Part of a small language model's weights: untied embeddings.
Each number is 128 + 24 x the weight over its row's rms, rounded and kept within 0 to 255. Layers, rows and columns count from 0. The size above them is the row's rms in percent of the matrix's.

# layer 7 attention output (transposed), 448x448, rms 0.0765, rows 241-255, columns 168-223
size [103  97 106 104  99 103 104 107 101 100 104 100 106 100 105]
[[170 126  78 123 120 165 107 106 134 106  93 134 124 138 164 126 150 113 153 101 156 160 112 128 139 160 130 132 125 130 159 105 147 171 126 103 124 134 112 130 121 168 167 155 123 120 137 123 158  99 152  98 157 128 127 129]
 [114 121 100 102 106  78 160 106 144  67 140 121 154 106 122  85 103 116 140 105 103 100 119 108 150  92 120 137 151 138 152  97 106 127 110 109 130 149 138 154  76  90 202 133  81 110 130 124  95 119 136 125 153 129 119 151]
 [148  83 164 152 134 143 146 144 140 112 166 109 116 137 169 202 129 146 120 130 129  99 100 125 161 123 132 149 171 125 127 114 108 111  63  78 140 120 139 119 108 105  89 120 134 152 118 152 114 127  95 133 174  64 111 148]
 [127  92 149 140 158 152 129 123 109 164 134 148 134 162  64 107 145 132 130 117 158 138 116 126 113 138 116 104 193  89 143 143 134 152 127 153 150 127  79 179 139 120  98 164  90 155 122 149 126 151 109 144 159 118 135 134]
 [111 106  77 116 111  87 158 147 158 126 127 124 142 122 125 158 119 125 137 154 113 101 165 107 150  85 108 128 149 134  97 112 129 102 171 126 110 142 106 131 126 107 124 133  93 128 114 133 133  71 115 128 148  93 128 150]
 [135 136  89 123 107 100 143  99 129 115 109 157 130  83 170  93 123 131 141 167 107  73 133 126 133 109 101 161 173 172 128 101 138 109 131 148  97 152 114  88 135 170 163 148 148  81 132 111 112  88 136 149 107 108 143 121]
 [161  88 151 106 110 146 149 165 120 114 125  79 103 126 117 124 131 139 103  97 133 115 147 134  95 117 133 166 159 138 145 147 118  96 130 122 136 110 168  89 111 133  77 148 120 122 121 128 160 177 156 173 120 127 170 141]
 [152  99  97 113  99 156 125 110 165 114 135 157 105 145 147 120  81 154 127 136 126 173 106 127 173 146 104 151 137 115 138 129 129 150 146 130 169 147 109 139 114  87 104 130 125  81 117  73 140 133 174 145 169 111 133 135]
 [142 109 185 144 137 131 170 177 118 149 132 131 124 125 120 118 144 138 115 125 125 122 107 128 160 131 148 110  96 169 145 123 138 137 104  93 127 130 131 120 103 108 127 187 157 139 106  91 206 121 135 141 161 134 122 150]
 [125 119 145 151 146 150  86 160 128 148 171 149 140 102 126 125 140 117 107 134 133 114 139  93 146 103 130 122  92 147 124 147 164 135 130 147 130 114 108 144 153 118 108 144 146 102 120 134 131 134 121 101 137 110 102 108]
 [133 103 154 108 154 152 151 164 169 140 111 139 134 154 141 150 166 109 142 100 118 115 102 167 135  94 119  91  74  91 126 147 152  97 113 154 118 163 103 157 134 145 115  88 106 174 117 146 128 171  75 105 137 135 124 145]
 [142 126 133 130 129 139 115 146 135 131 126 130  67 102 145 134 129 158 123 116 125 137 117 120 161  98 120  71 138 108 114  92 164  81 132  92 107 164 100 129 105  83 105  97 136 143 145 142 131 128 118 114 130  75 163 100]
 [124 103 180 143 130 119 113 128 174 120 149 114  78 139 129 172 145 181 117 100 163  68 108 118 119  77 102 109 130 121 108 110 144 140 120 140 136 143  89 130 108 133 111  89 129 100 108 165 119 117 104 115 130 126 128 127]
 [133 195  65 158 111 129 122 123 137 124 131 163  94 130 156 133 132 150 124 161 160 105 132 125 144 139 135 129 159 128  88 137 158 120 188 136 137 135 179 130  88 148  85 150 133 142 129 161 139 149 122 116 146 131 129 126]
 [159 129 156 100 131 114 170 168 136 150 102 145 106 111 155 155 127 172 121 122 125 115 129 107 141 104 124 141 152 119 132  93 189 142 143 116 114 144  89 162  98  85 121 118 130 126  85 150 149 150 124 119 114 145 143 141]]
# layer 7 attention value, 448x448, rms 0.0865, rows 242-255, columns 168-223
size [ 95 106 106  97 101 100  97  94  99 104  97 112  96 103]
[[150 105 215 175 118 147 143 129  92 195 129 129 107 106 115 153 100 138 104 153 173 130 154 127 129 123 134  97  88 127 120 153 146 122 113 163 162 107 120 138 138 113  92 134 137 111 160  81 124 146 121 142 171 138 146 132]
 [133 130 122 121  86 164 110 138 152 129 141  98 147 161 118  93 170 131 133 144 146 148 133 112 174  94 138 150 116 143 142 152 108 143 128 135 110 135 104 144  87 142 113 144 124 156 108 133 101 140 127 161 130 112 135 142]
 [147 157 140  67  88 113 126 165 149  93 105 103 156 160 151 125 126 143 138 129  69 128 134 119 140 146  91 105 159 133 133 106 134  87 107 168 167  99 130 155  93 117 109 125 171  85 143 109 101 160 124 108 143 120 129 149]
 [128 160 147 120 150 113  81 127 112 150  82 125 116 184 153 116 118 150  89 142 109 126  98 120  64 138  91 114  94 109 179 112 132 131 136 121 147  88 161 109 160 123 134 162 118 139 119 133 132 135 158  93 113 134 152 168]
 [124 126 137 180 107 177 117 122 132 121 138 114 105 155 142 138 145 112 153 120 130 103  98 141 145 154 171 124 127 103  67 118 133 125 143 123 140 114 164 120 119 139  86  89 107 130 127 132 106 145 148 146 142 156 137 105]
 [108  92 114 128 126 188 132  90 138  97 126 141 123 144 159 140 104 122 155 179 134 125 170  92 139 179 130 157 167  96 122  90 102 109 131 168  87 130 108 105  97  86 180 124 119 136 139 136 123 123 109 154 158 123 104 135]
 [106 104 129 132  85 162  82 123 101 137 132 113  99 138 119 146 142 121 124 146 111 129 106 158 136 127 165 121 131 148 151 102 125 140 125 101 103 145 102  90  98  85 158  80  93 139 143 199  95 127 127 104 124 122  96 115]
 [ 96 135 145  87 144 157 131  65 141 142  89 128  83 137 127 126  74 113 161 149  62 139  90 151 125 159  96 119 176 128 119 149 119 126 164 105 137 107 133 118 159 124 145 130 105  99 165 120  77  81 126 111 107  75 101 133]
 [107 120 112  72 131 120  89 123 106 115 112 117 112 134  91 140 162 152 130  97  74 128 119 159  96 158 106 131 117 127 165 127 132 124  99  81 110 152  97 121 106 100 149  99 107 162 154  93 127 116 120 120 118 114 134 134]
 [110 172  87 111 116 107 114 110 127 136 124 121 154 165 131 146  81 138  93 146 116 126 159  93 141 161 122 115 168  65 141  94  89  90 119 167 120 122 172 117 144 115 119 142 172 117 132 110 107 114 109 123 127 153 139 154]
 [ 95 107 140  61 115 123  93 165 131 140 126 161 124 153 138 100 112  69  98 157  82  93 145 155 154  95 144 148 141 148  96 140  90 137 107 158 163  71 153 135  92 138 116 121 170 127 110 103 128 115  82 128 129 149 108 155]
 [140  87 131 164 132  81 108 106 100  98 131 128 136 109 156 111 107  77 116 116 121 125 140 122 115 167 169 124  95 121 118 126 101 107 124 156 106 133 131 120 135 110 149 104 129 143 163 103 167 118 140 138 165 149 138 129]
 [109 125  97 149 142 123 110 135 184 135 125 103 161 121 133  96 127 118 104 137 158 137 140  96  84 145 128 110 142 138 138  94 113  98 112 154 157 138 119 135 146 122 116 144 125 155 144  74 118  92 126 158 150  74 157 179]
 [ 86  68 114 151 105 135 125  91 105 129  99  79 137 169 108 114 156 121 155 118 105 132 149 193 161 120 134 161 106 144 137 119 110 116 141 137 139 126 129 126 120 119 141 120  74  79 162 119 100 133 131 169 122 141 157  97]]
# layer 7 attention query, 448x448, rms 0.0655, rows 256-301, columns 168-223
size [108 117 104 100 107 108  97 108 113 107 106 108 105 112 103 103  98 121 111 107  99 109 108 110 103 104 115 105 104 109 103 101 120 106 104 110 101 112 110 105 108 105 103 101 110 113]
[[134 137 137  88 127 104 114 161 130 152 140 125 104 141  94 133 116 114 129 123  88 191 126 130 126 118  95 121 148 112 138 112 145 122 135 131 175  87 126 141 123 184  90 117 148 121 131 134 115 122 171  85 108 121 144 123]
 [108 112 165 121 121 115 132 160 127 143  91  97  85  80 142 120 103 133 145 124 117 115 184 113 128 144 123 120 138 104 104 113 131 111  98  91 166 157  96  87  65  83 110 111 122 150 150 173  91 149 149 121 161 115 106 129]
 [151 152 122 144 149 127 119 104 163 155 127  73 114 124 109 123 144  89 158  77 132  98 123 140 168 135 157 147 119 140 132 115 109 119 110 120 121 176 155 112 113 138  94 101 100 125 115 109  99 134 131 104 141 111 129 124]
 [161 135 143 170 135 129 146 112 164  85 128 130 147 119  99 111 138 148 147 102 111 153  67 106 132 122 140 152 135 105 157 147 118 103 118 151 162 113 127 138 138 131 149  96 150 121 137 153 147 141 118 146 156 132 136 147]
 [142 116  81 156 107 163 132 151 167 121 128 144 161  90 128 124 141  89 125 109 146 115 126 125  85 139 130 150 188 144 108 126 164 110  86 100 112 139 156 128 126 137 175 110 142 142 122 149 127 130 130 149 162 162 103 124]
 [ 85 144 105 123 158 112 160 126 123 148 115 138 117 166 154 123 117 140 145  96 146 149 159 116 141 108 158  99 100 120 108 133 125 145 133 124 175 119 120 123 127 130 145 158 173 132 123  96 118 124 128  90 106 105  97 103]
 [132 154 120 120 135 105 126 104  80 125  88 102 132 133  88 110 128 107 129 104 180 154  94 145 147 105  98 114  95 175 150 145 112 110 112 138 130 123 129  93  98 149  79 130 138  98 129 142 109 150 138 102 128 166 144 113]
 [110 130 122 125 129 102 101 128 130 135 164 141 128 127 148  95 102 114 114  68 135 116 141 118 147 167 156 146 181 106 132 151 158 148 107 138 113  99  92 110  96  75 121 112 135  41 114  85 132 143 125 141 115 116  70 104]
 [112 156 134 121 145 128 123 132 111  66 166 125 148 129 142 136 143  94  93 129 139 128 140  94 123 134 117 109 149 102 117  88 167 120 160 128 126 103  89 141 149 114 135 117 115  95 114 103 117 145 126  87 116  92 169 155]
 [ 89  94 120 111 124 124 153 137 136 149 130 116 183 124 146 134 111 136 108 155 103 143 134 109 117 143 127 115  82 164  90 175 127 151 130 127 137 106 137 126 118 143  98 154 115 160 111  65 165 136 169 138 135 139 109 130]
 [162 147 102  92 132  93  89 115 118 107 115 140 141 106 129 111 108 164 117 114 126 140 147 122 117 101 135 107 130 127 105 156 108 174 165 122 140 101 146 113 143  91 118 128 136 127 112 129 203 111 111 128 107 134 126 172]
 [131  87 141  78 105 105 127 110 160 156 143 161 148 142 103 144 126 154 154 157 158  60  97 156 145  89 157 115 144 117 110 152 139 146 109 159 106 149 111 133 119 101  89  80  86 111 137 127 177 105 150  95 116 158 125  96]
 [129 134 129 114 123 127 100 122 122 143 117  97 147 123 136 119 131 118 117 125 111 132 159 114 171 111 111 108 118 156 149 151  69 162 109 126 127 120 174 104 140  84 123 127 130 148 134 145 153 144  94 141 153 129 130 134]
 [138 116 121  86 108 146 139 128 135 135 140 133 137 141  86 132 108 130 137 121 141 106 128 112 118 181 108 133 139 156 138 149 118 161 127 121 128 111  78 150 130 105 118 169 119 150 113  87 112 131 130 102  77 152 172 142]
 [142  92  83 126 150 123  95 190 135 128  95 159 108 128 176 130 173 119 166 112 137 130 129 105 135 139 149 122  89 134  92 121 105 120 143 161 149  69 150 140 136 112 147 147 121 174 110 127 125 139 125 149 129 133 146 112]
 [104 123 130 120 137 108 127 130  59 125 121 135  97 132 114 129  93  92 163 121 119 109 109 152 134 161 119 104 146 135  79 152 108 151 103 163  71 135 141  99  98 143 139 138 140 121  87 141 118 124 149 134 120 154 114 145]
 [110 122 173 127 109 139 143 128 152  91  92 114 123 161 116 122 161  96 167 132 135 152 151 160 136 134  99 184 136 137 143 126  93 115 127 124 115 115  88 139 167 109  96 114  92 152 110 137 148 110 129 154 162 112 127 147]
 [144 138 109 172 133 117 103 122 129 146 107 118 146 122 142 114 124 105 111 145 119 151 143 144 171 160 162 123 181 110 105 127 152  97 106 141 107  99 124 116 150 101  88 121 125  90 105 144 106 149 142 129 141 127 104 165]
 [161 118 136 162 131 111 130 136 140 140 176 115 138 107 172 139 119 107 120  96 134  84 146 108 163  98 130 145 104 107 137 143 156  64 109 139 119 145  79 141 121  83 115 118  72 147 118 135 109  95 101 132 117 120 139 108]
 [160 109 112 175 108 132 137 140 103 123  96 133 124  99 199  70 126 111 167  91 114 144 146 185 149 150 156 163 113 109 105 116 137 101 101  98 130 101 135 155  95  75 124 138 136 133 130 106  60 151 101 115 131  62 161 159]
 [118 122 131 142 113 112  81  98 129 136 140 152 112 142  91 114 167 156 127 144 165 131 128 119 108 155 126 128 129 131 144 151 102 101 116 125 138 136 143 146 144 157  76 132 177 122 147 112 115 103 133 116 122 148 117  60]
 [132 148 109 164 131 117 143 136 133 139 100 125 125  88 107 119 174 145 147 172 134  76 157 125  88 120 127 164 159 134 106 122 118 140 136  77 116 137 101  69 147 124 137 150 109 184 106 126 121 124 142 138 154 111 114 134]
 [143 134 141 193 112 121 100 167 139 145 116 120 147 113 129 172 174 113 164 117 107  79 129 161 147 130 120 137 150 110 132 159 133 149 113  53 135 178 128 124 150 132 121 149 146 114 129 176 122 103 149  90  86 181 153 123]
 [154 133 124 148 175 151 126 141 113  77 135  82 147 120 150 197 153 134  81 132 132 123 154  85 130  83 137 101 132 140 130 160 141 132  95 105  89  91 130 125 132 152 172  97  71 142 116 121 114 155 126 133  81 112 108 114]
 [130 163 156 123 122 114  85 119 170 138 148 151 175 113 164 142 134 138 123 118 135 129 120 147 140 129 141 114 132 143 123 132 139 139 107 112 149 165 118 100 131 129 158 143 104 130 102  88 151 121 118 101  87 122  73 167]
 [119 145 140 159  87  53 168 137 121 119 147 173 102 113 147 131 139 148 149 108  99 107 121  75  78 111 123 148 104 137 134 161 143 111 171 117 137 146 135 140 103  83 138 109 174 158 119  97 170 145 117 122  99 119 106 115]
 [128 137  88 113 103 120 146 113  82 133 111 150 128 111  83 112 141 144 118 181 113 125 143  56 134 154 123 136 130 172 139 150 102 144 148 130 111  91  93 143 150 140 156 136 112 153 101 113 140  79 164 121 143 120 139 134]
 [137 137 127 104 120 132 153 116 121 117 117 114 124  90  76 158 107 120 134 155 113 105 158 110 145 127 148  78 129 135 165 104 159 129 142 106  91 127  99 120 151 141 112  88 161 143 168 110 114 103 131 129  59 128 141 108]
 [150 141 105 139  93 137 173 118 158 118 118 136 133  87 132 148 116 115 128 186 104 149 129 163 128 114 123 101 170 117 136 104 135 115 110 165 100 107 129 122 119 112 124 117 126 112 153  96 114  97 133 147 147 135 134 116]
 [113 159 141 175 113 129 115 152 157 144 172 139 156 129 131 154 136 170 134 134  79 124 125 126 115 100 115 103  93 135 115 139 123 143 156 157 124 129 104 126 110 118 153 150 150 154  83 141 146 108 112 150  82 133 139 147]
 [121 118 154 127  95 169 140  92 161 135 101 123 146 145 146 112 152 127  94  78 185 113 118 153 146 108 107 137 161 121 165 133 130 113 165 138 115 150 114 126 167  83 108  76  88 104 150 128 144 108 109 107 111  96 106  84]
 [107 129 142 152  90 117 140 163 121 117 114  68 162 124 109 154 109 133 169 158 160 133 128 103 116 123 137  62 139 146 119 101 135 116 100 106 183 129 142  88 125 137 103 121 113 178  88  92 106  87 148  68 145 113 114 154]
 [123 126  91 167 133 101 148 152 138 122 119 108  98 142 172 107 152 154  90 133 148 123 168 110 174 136 111 174 168 104  87 125 137 122 127 148 124 130 101  81 106  95 107 121 105 103 161 131 158  92 135 157 169 120 122  82]
 [ 92 121 125 147 140 115 100 106 166 149 113 114 125 108 110 115 131 141 114 138 122 140 123 113 132 120 125 108  91 127 113 126 140 120 163 138 126 148 137 102 166 111 121 133 142 126 159 149 146 151 117 125 132 144  89 121]
 [126  89 118  89 152 118 183 119  67 150 163  84 154 142 145 141 157 111 116 107  95  88 135 124  87 158 108 126 139 121 125 118 132 121 128 133 137 155 138 150 120 145 136 138 135 113 138 127 151 122  85  89 118 124 139 147]
 [139 126 136  94 150 151 141  93  76 149  98 116  82 141 146 147 137 122 111 131 113 110 114 131 104 119 120 151 159 151 175 109 129  53  72 107 139 140 130 136 148 143 148 138 134 116 150 116 162  87 108 141 102 102 138 111]
 [176 153 148 177 125 153 132 137 119 109 128 170 128 125 102 154 112 127  88  96 134  71 109 135 131 162 110 118  82 137 147 132 118 118 182 108 152  73 132 109 103 136 139 145 131 173 120 153 148 122 143 143 127 138 127 131]
 [110 133 119 118 112 122 168 129  76  73 123  95 122 128 121 132 134 147 151 154 148 143 122 112 131 130 131 140 124 139 130 134 124 164 144 135 115 109 109 131 124 118 133 156  87 107 123 161 103 101 183 159 101 119 128  95]
 [149  98 154 132 158 113 173  64 144  92 148 155 139 161 117 118 162 165 146 131 184 156 155 107 111 103 121 113  99 139 145 125 122 125  92 173 170 114 148  90 138 131 122 121 127 124 141 169 114 118 144 118  85 108  67 132]
 [111 136 143  94 122  92 128  96 131 110 132  73 164 167 115 167 125 118  80 133 153  60 116  89 125 125 137 101 134 135 137 172 110  56 130  87 115 127 122 117 103 136 145 186 112 155 147 101 153 104 122  59 125 117 121  86]
 [135 182 116  84 109 144 109 126 135 148 114 159 159 138 131 139 165  88 122  97  93 126 121 168 125  84 116 128 141 117 132 143 124 121 103 129 164 103 147 150 135 129 143 148 161 124 111 127 144 144 110 106  97 111 133  86]
 [ 93 156 118 104  88 139  82 129 157 136 126 116 118 149 129 127 158 102 115 119 146 113 141 140 155 149 109 129 137  85 116 127  86 111 157 132 125 140 135 148 139 147 161 146 144 117 165 136 139  77  93 118 136 108 135 118]
 [101 149 127 192 148 137 125 108 109 143 156 166 138 140  61 132 126 144 102 129 109 173 132 107 139 140 120 134 131 149 122 145 151 145 118 125 138 141 101 122  96 139 118  97 146 110 145  95 137 115 141 207 118 118 132 180]
 [136 106  99 138 123 109  94 140 130 140 157 103 159 133  87 123 124 108 157 138 144 101 141 152 111 167  90  47 100  98 114 165 154 164 111 141  95 135 126 118 173 163 153 164 148  87 126 126 129 134 116 139 122 164 155 120]
 [116 107 101 164 107 141 102 129  92 119 117 113 115 128 158  81 147 150 148 127 157 126 146 136 145 141 146 114 125 154 122  73 160 108 106 133 127 146 158  91 118 140 144 129 118  86 133 145 122 132 120 164 121 135 132  72]
 [ 98 124 127 146  97 179 132 105 116 120 134 155 167 164  81 159 120 142 151 107  86 186 149 129 151 108 101 154  95 132 103 161 134 134 148 125 152 114 159 168 152 113 134  93 106 129 186 127 122 141 149 140  85 124 160  96]]
# layer 7 attention key, 448x448, rms 0.0641, rows 256-300, columns 168-223
size [105 108 107 102 103 114  99 108 108 107 106 104 102 101 103 104 100 107 106 106 102 103 102 107 102 103 112 103 102 104  98 107 113 100  99 103 103 103 102 105 100  98 103 103 101]
[[134 112 123  96 130 114 119 128 150 147 107 105 135 112 140 123 133 121 143 136 134 143 113 117 100 109 130 134 128 189 116 112 153 135 122 147  71 143 101 162 121 120 136 139 125 124 102  84 168 136 120 132  94 105 128  83]
 [120 124  86 149 144 144 129 163 127  99 131 148 148  92 158 119 127  94 101  95 156 119  76 108 124 133 177 122 111 135  84 111 105 137 135 114 125 155 160 133 134 138 155 154 161 106 120 174 151  86 148 121  83 155 116 110]
 [142 114 131 137 153 144 112 109 134 151 180 104 147 145 167 141 161  90 166  70 131 122 107 153 121 112 109 152 114 171 135 161 110 148 122 138 105 143 140 164 123 122 115 132 112 144 135 111 105  95 145 159 159 111 147 188]
 [149 120 139 105  97 132 138  90 143 100 168 133  98  99 146 134 160 119 117 100 133 109 146 138 134 136 104 120 139 124 103 161 166  94  84 149 122 112 139 128 108  94 139 160 108 143 129  93 203  67  86 151 107 148 147 144]
 [149  92 136 164 150 141 103 139 129 119  81  81 133 119 133 131 142 106 151  95 143 118 156 127 126 163 158 137 118 116 115 177 110 100 112  91 152 123 148 121 128 129 142 114  97 127 128 113 147 107 171 133 129 156 131 133]
 [111 126  96 147 197 174 103 130 143 123 113 160  86 144 171 161 117 132 137 103 144 115 137 163 165 135 127 116 145  96  96 137 171 145 143 122 113 110 107 108 147 114 133 131 127 109 145 173 120 149  87 151 126 118 127 157]
 [129 145  97 163 155 127 130  59 119 153 136 137 145 128 155  87 117 123 143 115 157 124 127 122 110 135  93 146 141 159 120 159 116 132 130 164 166 125 104  90  78  98 158  96 110 110 118 107  97 147 146 128 133 107 116 116]
 [187 110 137 165 164 163 144 133 103 143 151 116 127  98 141 144 125 118 151 139 122 100 129 134  92 145 146 108 130 132 132 126  85 124  80  91  94 117 122 146 154  99 148 123 156 114 131  96 102 115 150 144  84 130 174 125]
 [109 157 126  98 140 160 138 100 155 113 141 161 148 165 161 146 130 121 112  82 111 116  90  90 134 127 108 168 129 140 156 143 171 114 107 164 116 186 147 137 113 134  98 142 139 108 181 131 123 117 102 115 128 144 137 135]
 [160 112 144 108 130 164  93 146 116  94 149 149  78 137 159 178 123 155 149 124 148 135 122 140 142 110  97 116 122 140 144 149 109 111  87 120 108 172 153  94 139 137 118 123 138 112 149 149 149 121 118 123 174 151 117 137]
 [ 93 105 135 106 154  88 151 112 121 131 125 144 102 158 132  91 130 138 140 167 138 129 148 128 130 151  78 144 126 109 133 109 109 135 168 163  99 125 123 116 129 107 118 133 120 108 172 104  99 141 114 116 140 125 108 103]
 [151 156 129  94  92 135 128 113 100 138 132 111 107 166 116 153 147  98 105 127 159 173 109  91 116 119 146 150 115 152 157 143 126 142 120 146 116  95 131 149 112 136 133 140 141  74 106 137 120 139 121  88 113 144 153 114]
 [128 138 138 126 109  70 130  89 127 141 141 132 100 132 160 128 107 155 138  79 121 139 129 179 157 155 129  98  92 137 111 178 157 107 128 110 112 106 148 155  96 131  93 109  97  97 115 117 160 114 103 178 119 107 135 148]
 [ 97 135 125 104 104  92 128  61 153 135 129  98 129 124  70 139 173 151 116 120 134 124 109 106 135 124 140 136 110 121 117  88 127 126 140 144 120  78 122 146  71 109  75 156 162 161 152 116 117 134 128 142 137  89 110 128]
 [ 99 120 132 104 130 116 114 110 103 105 150 152 112  92 124 138 200 152 146 148 134 124 117 146 143 125 162 133 135 151 103 110 121 123 116  92 111 118 155 129 123 108 134 102 108 137 113 103 117 113 154 143 109 154 133 140]
 [117 161 123 134 146 104 111 134 108 123  90  88 133  88 111 104 105 115 129 147 120 107 120 137 163 101 140 112 140 136 105 178 156 108 122  98  92 107 155 128 117  53 134  92 156 127 142 143 200 145 121 125 132 184 136 127]
 [142  95 150 119 131 164 125 115  98 133 142 150 118 133 161 132 127 129 135  82 133 102 130 180 115 118 111 139 158 128 186 184 122 138 125  94 126 105 171 151 137 119 128  91 119 185 119 148 128 142  98 144 120 108 149  83]
 [154 135  98  80 126 158 126 143 114 148 109 143 131  84 179 118 164 106  91 120 156 126 101 133 156 103 140 150 133 106 137 131 128 180 107 160 110 113 131 100 122 132 133 121 123 104 139 154 174 125 152 108 129 150 127 105]
 [148 154 126 129 117 120 135 103 121 139 112 145 122 100  99 107 158 110  91  79 138 133 177  96 153 127 102 123 143 133 126 201  83 164 135 105 133 128 145 136 113 107 150 108 115 110 137 104 108 112  99 114 118 143 114  77]
 [165 101 117 168 123 104 118 123 160 127 146 152 141 107 163 111 102 144 159 147 143 160 113 152 128 139  98  98 100 115 119 149 124 150 150 105 136 118 126 119 100 128 109 132 113 103 128 152 155 142 141 143 121 136 134 138]
 [122 130 133 144 115 187 133 162  77  96 132 109 144 140 142 189 112 138 148 104 101 145 153 121 146 114 128 121 158 124 123 154 131 154 164 134 152 127 121 124 109 114 116 131 130 145 178  94 150 141 135 131 154 155 162 104]
 [107 146 137 145 147 104  91 134 116 138 168 133 136 146 131 120 102 159 102 129 167  71 146 146 124  83 155 132 136 151  99 137  86 121 158 159 154 130 136  97 121 118 122 167 111 122 172 144 126 122 116 121 134 123 149 132]
 [128 147 141 113  98 156 146 138 125 149 160 143 164 145 122 127 146 130 111 157 168 160 104 116 137 102  92 123 140 141 101 130 132 173 138 173 137  97 111 143 116 192 132 153 125  74 120 141  91  91  93  94 104 146 152 106]
 [139 159 141 139 144 157 120 132  92 119 114 116 127 141 134 104 134 198 136  89 147 116 104  95 165 160 127 118  83 140 152 106 115 137  90 132 142 168 117 135 138 138 134 120 140 118 102 141 101 124 119 146  93 116 113 101]
 [119 120 124  99  95 143 123 114 140 147 119 111 107 140  86 148 139 117 133 159 104 137 134 113 157 130 127 132 133 162 136 124 103 127 114 117 107 138 124 133 142 129 138 114  90 120 125 145 121 123 146 177 149  83  99 154]
 [143 109 146 117 120  91  85 114 176  63 126 194 141 115 109 100 113 186 160 101 149 144 119  99  93 114 116 124 108 134 106 155 100 137 130 100 111 112 123 141 125 140  95 129 129 161 130 133 111 145 147 121 121 131 133 133]
 [103 126 125 140 114 135  80 118  87 107 142 181 120 141 106 167 138  96  95 130 173 152 143 178 115 137 145 130 105 131 123 121 143 137 131 114 132 108 182 118 131 142 142 116  90 126 138 151 121 125 132 149 124 124 141 152]
 [122 169  96 140  94 150 143 116 105 117 150 101 116 121 136 149 142 175 103 138  98 134 172 105 164 143 166 132 138 106 168 125 121 109 107  97 120  95 139 128 150 111 159  52  89 127 137 159 120  95 107 104 116 112 136 137]
 [133  96 132 116  96 140 149 147 152  72 131 112 185 174 113 106 108 124 166 118 167 116 146 128 112 146 121 110 123 126 115 114 107  90 141 114 109 153 131 141 136 149 175 133 128 143 106 123 159 121 124 140 141 126 110 151]
 [ 91 141  57  58 125 108 129 116 159 147  78 140 113 149 160 136 132 129 111 101 106  95 140  99 152 130 162 116 139 145 114 145 114 122 145 167 120 102  86 103 104 107 140 160 139 105 145 124 121 120  97 134 148 184 109 157]
 [133 134 158 136 118 148 109 125 117 125 179  99 115 149 179 139 119  90 100 162 116 139  75 148 162 145 128 139 159 133 160 146  68  92  94 124  96 133 169 132 122  90  86 139 125 128 160 120 133  78  88 192 124 115 135 147]
 [134 129 128 119 109 145  88 139 122  76  92 136 112 124 107 134  72 134 138  99 134 133 119 155  88 126  88 114 102 127  90 134 128 126 192 104  86 134 133  92  99 175 106  90 133 128 150 151 124 119  83 122 100 139 118 130]
 [112 134 156 123 144 156 139 151  55 112 105 143 149 101 163 130  97 146  89 144 141 124 102 127 122 138 106 135 117 147  71 137 101 105 144 102 129 115 124 150 116  87 139 156 108 177 158 152 126 111 138 127 167  90 170 156]
 [113 136 119 144 138 136 120  99 167 131 134 127 100 121 119 150 135 130 118 151 126 126 152 107  87 148 190 141 123 102 128 113 167 115  96 108  78 160  99 121 141 145 119 116 128 160 110 127 141 139 159 147 121 108  98 152]
 [ 89 135 120 123 139 110 131 111 147 170 108 104 138 108 135 117 148 124 129 113  70 128 124 137 109 102 135 105 165 127 118 171 128  54 156  90  96 121 122 120 106 121 159 113 165 151 141 143  99 151 140 126 155 117  87 111]
 [161 106 161 115 117 127 151 143 162  99 121 154 102 108 123 175 128 132 141 129 151 151 148 105 139 145 111 123 159 135 173 141 141  95 156 110 159 141 107 150 119  87 203  97 123 130 152 130 128  94 112 142 177  66 170 146]
 [139 154 102 114 159 156 161 169 105 150  67 167 146 133 141 130 128 105 128 171 108 106 150 127 120 137 156 123 121 121 156 132  99 151  67 140 170  84 188 142 101 190  66 147 119 122 120 120 145 142 154 130 128 148 124 126]
 [108 126 159 128 163 128 163 130 108 141 154  83 121 149 148  96 139 169 119 127 112 127 113 123 122  69  91 144 139 136 117 133 147 119 153 168 146 136 133 137 157 141 100  96 109 156  91 164  82 119 141 138  86 161 137 116]
 [138 106 171 116 117 110 164 122 123  68 126 146  89 110 134 150 137 144 107 118 128 126  97 117 131  93 120 132 113 111 144 114 147 143 191  96 121 133 129 146 109 101 106 117 133 149 113 100 137 104 141 157  82 112  99 125]
 [130 144 112 122 152 120 141 145 153 104 155 149 147  94 111 175 142 196 101 136 142  86 118 118 144 175 153  97 117 115 121 163 139 104 170 112 140 103  78 127 139 111 145 131 116 153 150 161 122 116 120 132 122 126 109  76]
 [127 134  98 138  75 107 121 133 122  93 147 114  94 117 155 103 116 140 139 165 111 119 140  85 157 154 119 130 101 102  99 142  92 119 110 119 112 118 127 122 130 138 172 131 126  55 143 146  78 153 133 146 157 109 126 139]
 [126 134 185 130 129 100 128  92 114  79 153 130 182 107 106 100 142 114 117 104 134 128 173 128 110 118 125 141 144  95 156 113 156 141  94 127 140 128 120 130 137 154 109  84 115 195 136 137 123 129 130 144 111 104 183 163]
 [114 106 134  93 133 146 129 171 153 176 127 146 153 159 118  95 154 162 119 113 152 137 123 113 112  94 138 104 135 108  92  94 113 152 154 148 108 130 133 122 126 150  52 119 128 134 132 129 102 151  92 102 109 139 104 175]
 [127 157 130 145 132 123 145 123 113 139 124 145 150 116 136 131 144 153 140 118 107 118 154 139 135 161  82  64 114 117 102 135 151 119 130 141 108 108 118 113 141 148 140  98 140 164 126  92 177 165 104 106 122 109 167 134]
 [118  92 136 106 135 101 129 147 159 144 100  92 128  95 136 114 133 148 124 155 144  94  95 165 126 135  87 142 131 124 120 111  93  80 133 159 179 103 128 120 136 154 180  89 138 109 128 115 123 188 156 120 156 152 125 109]]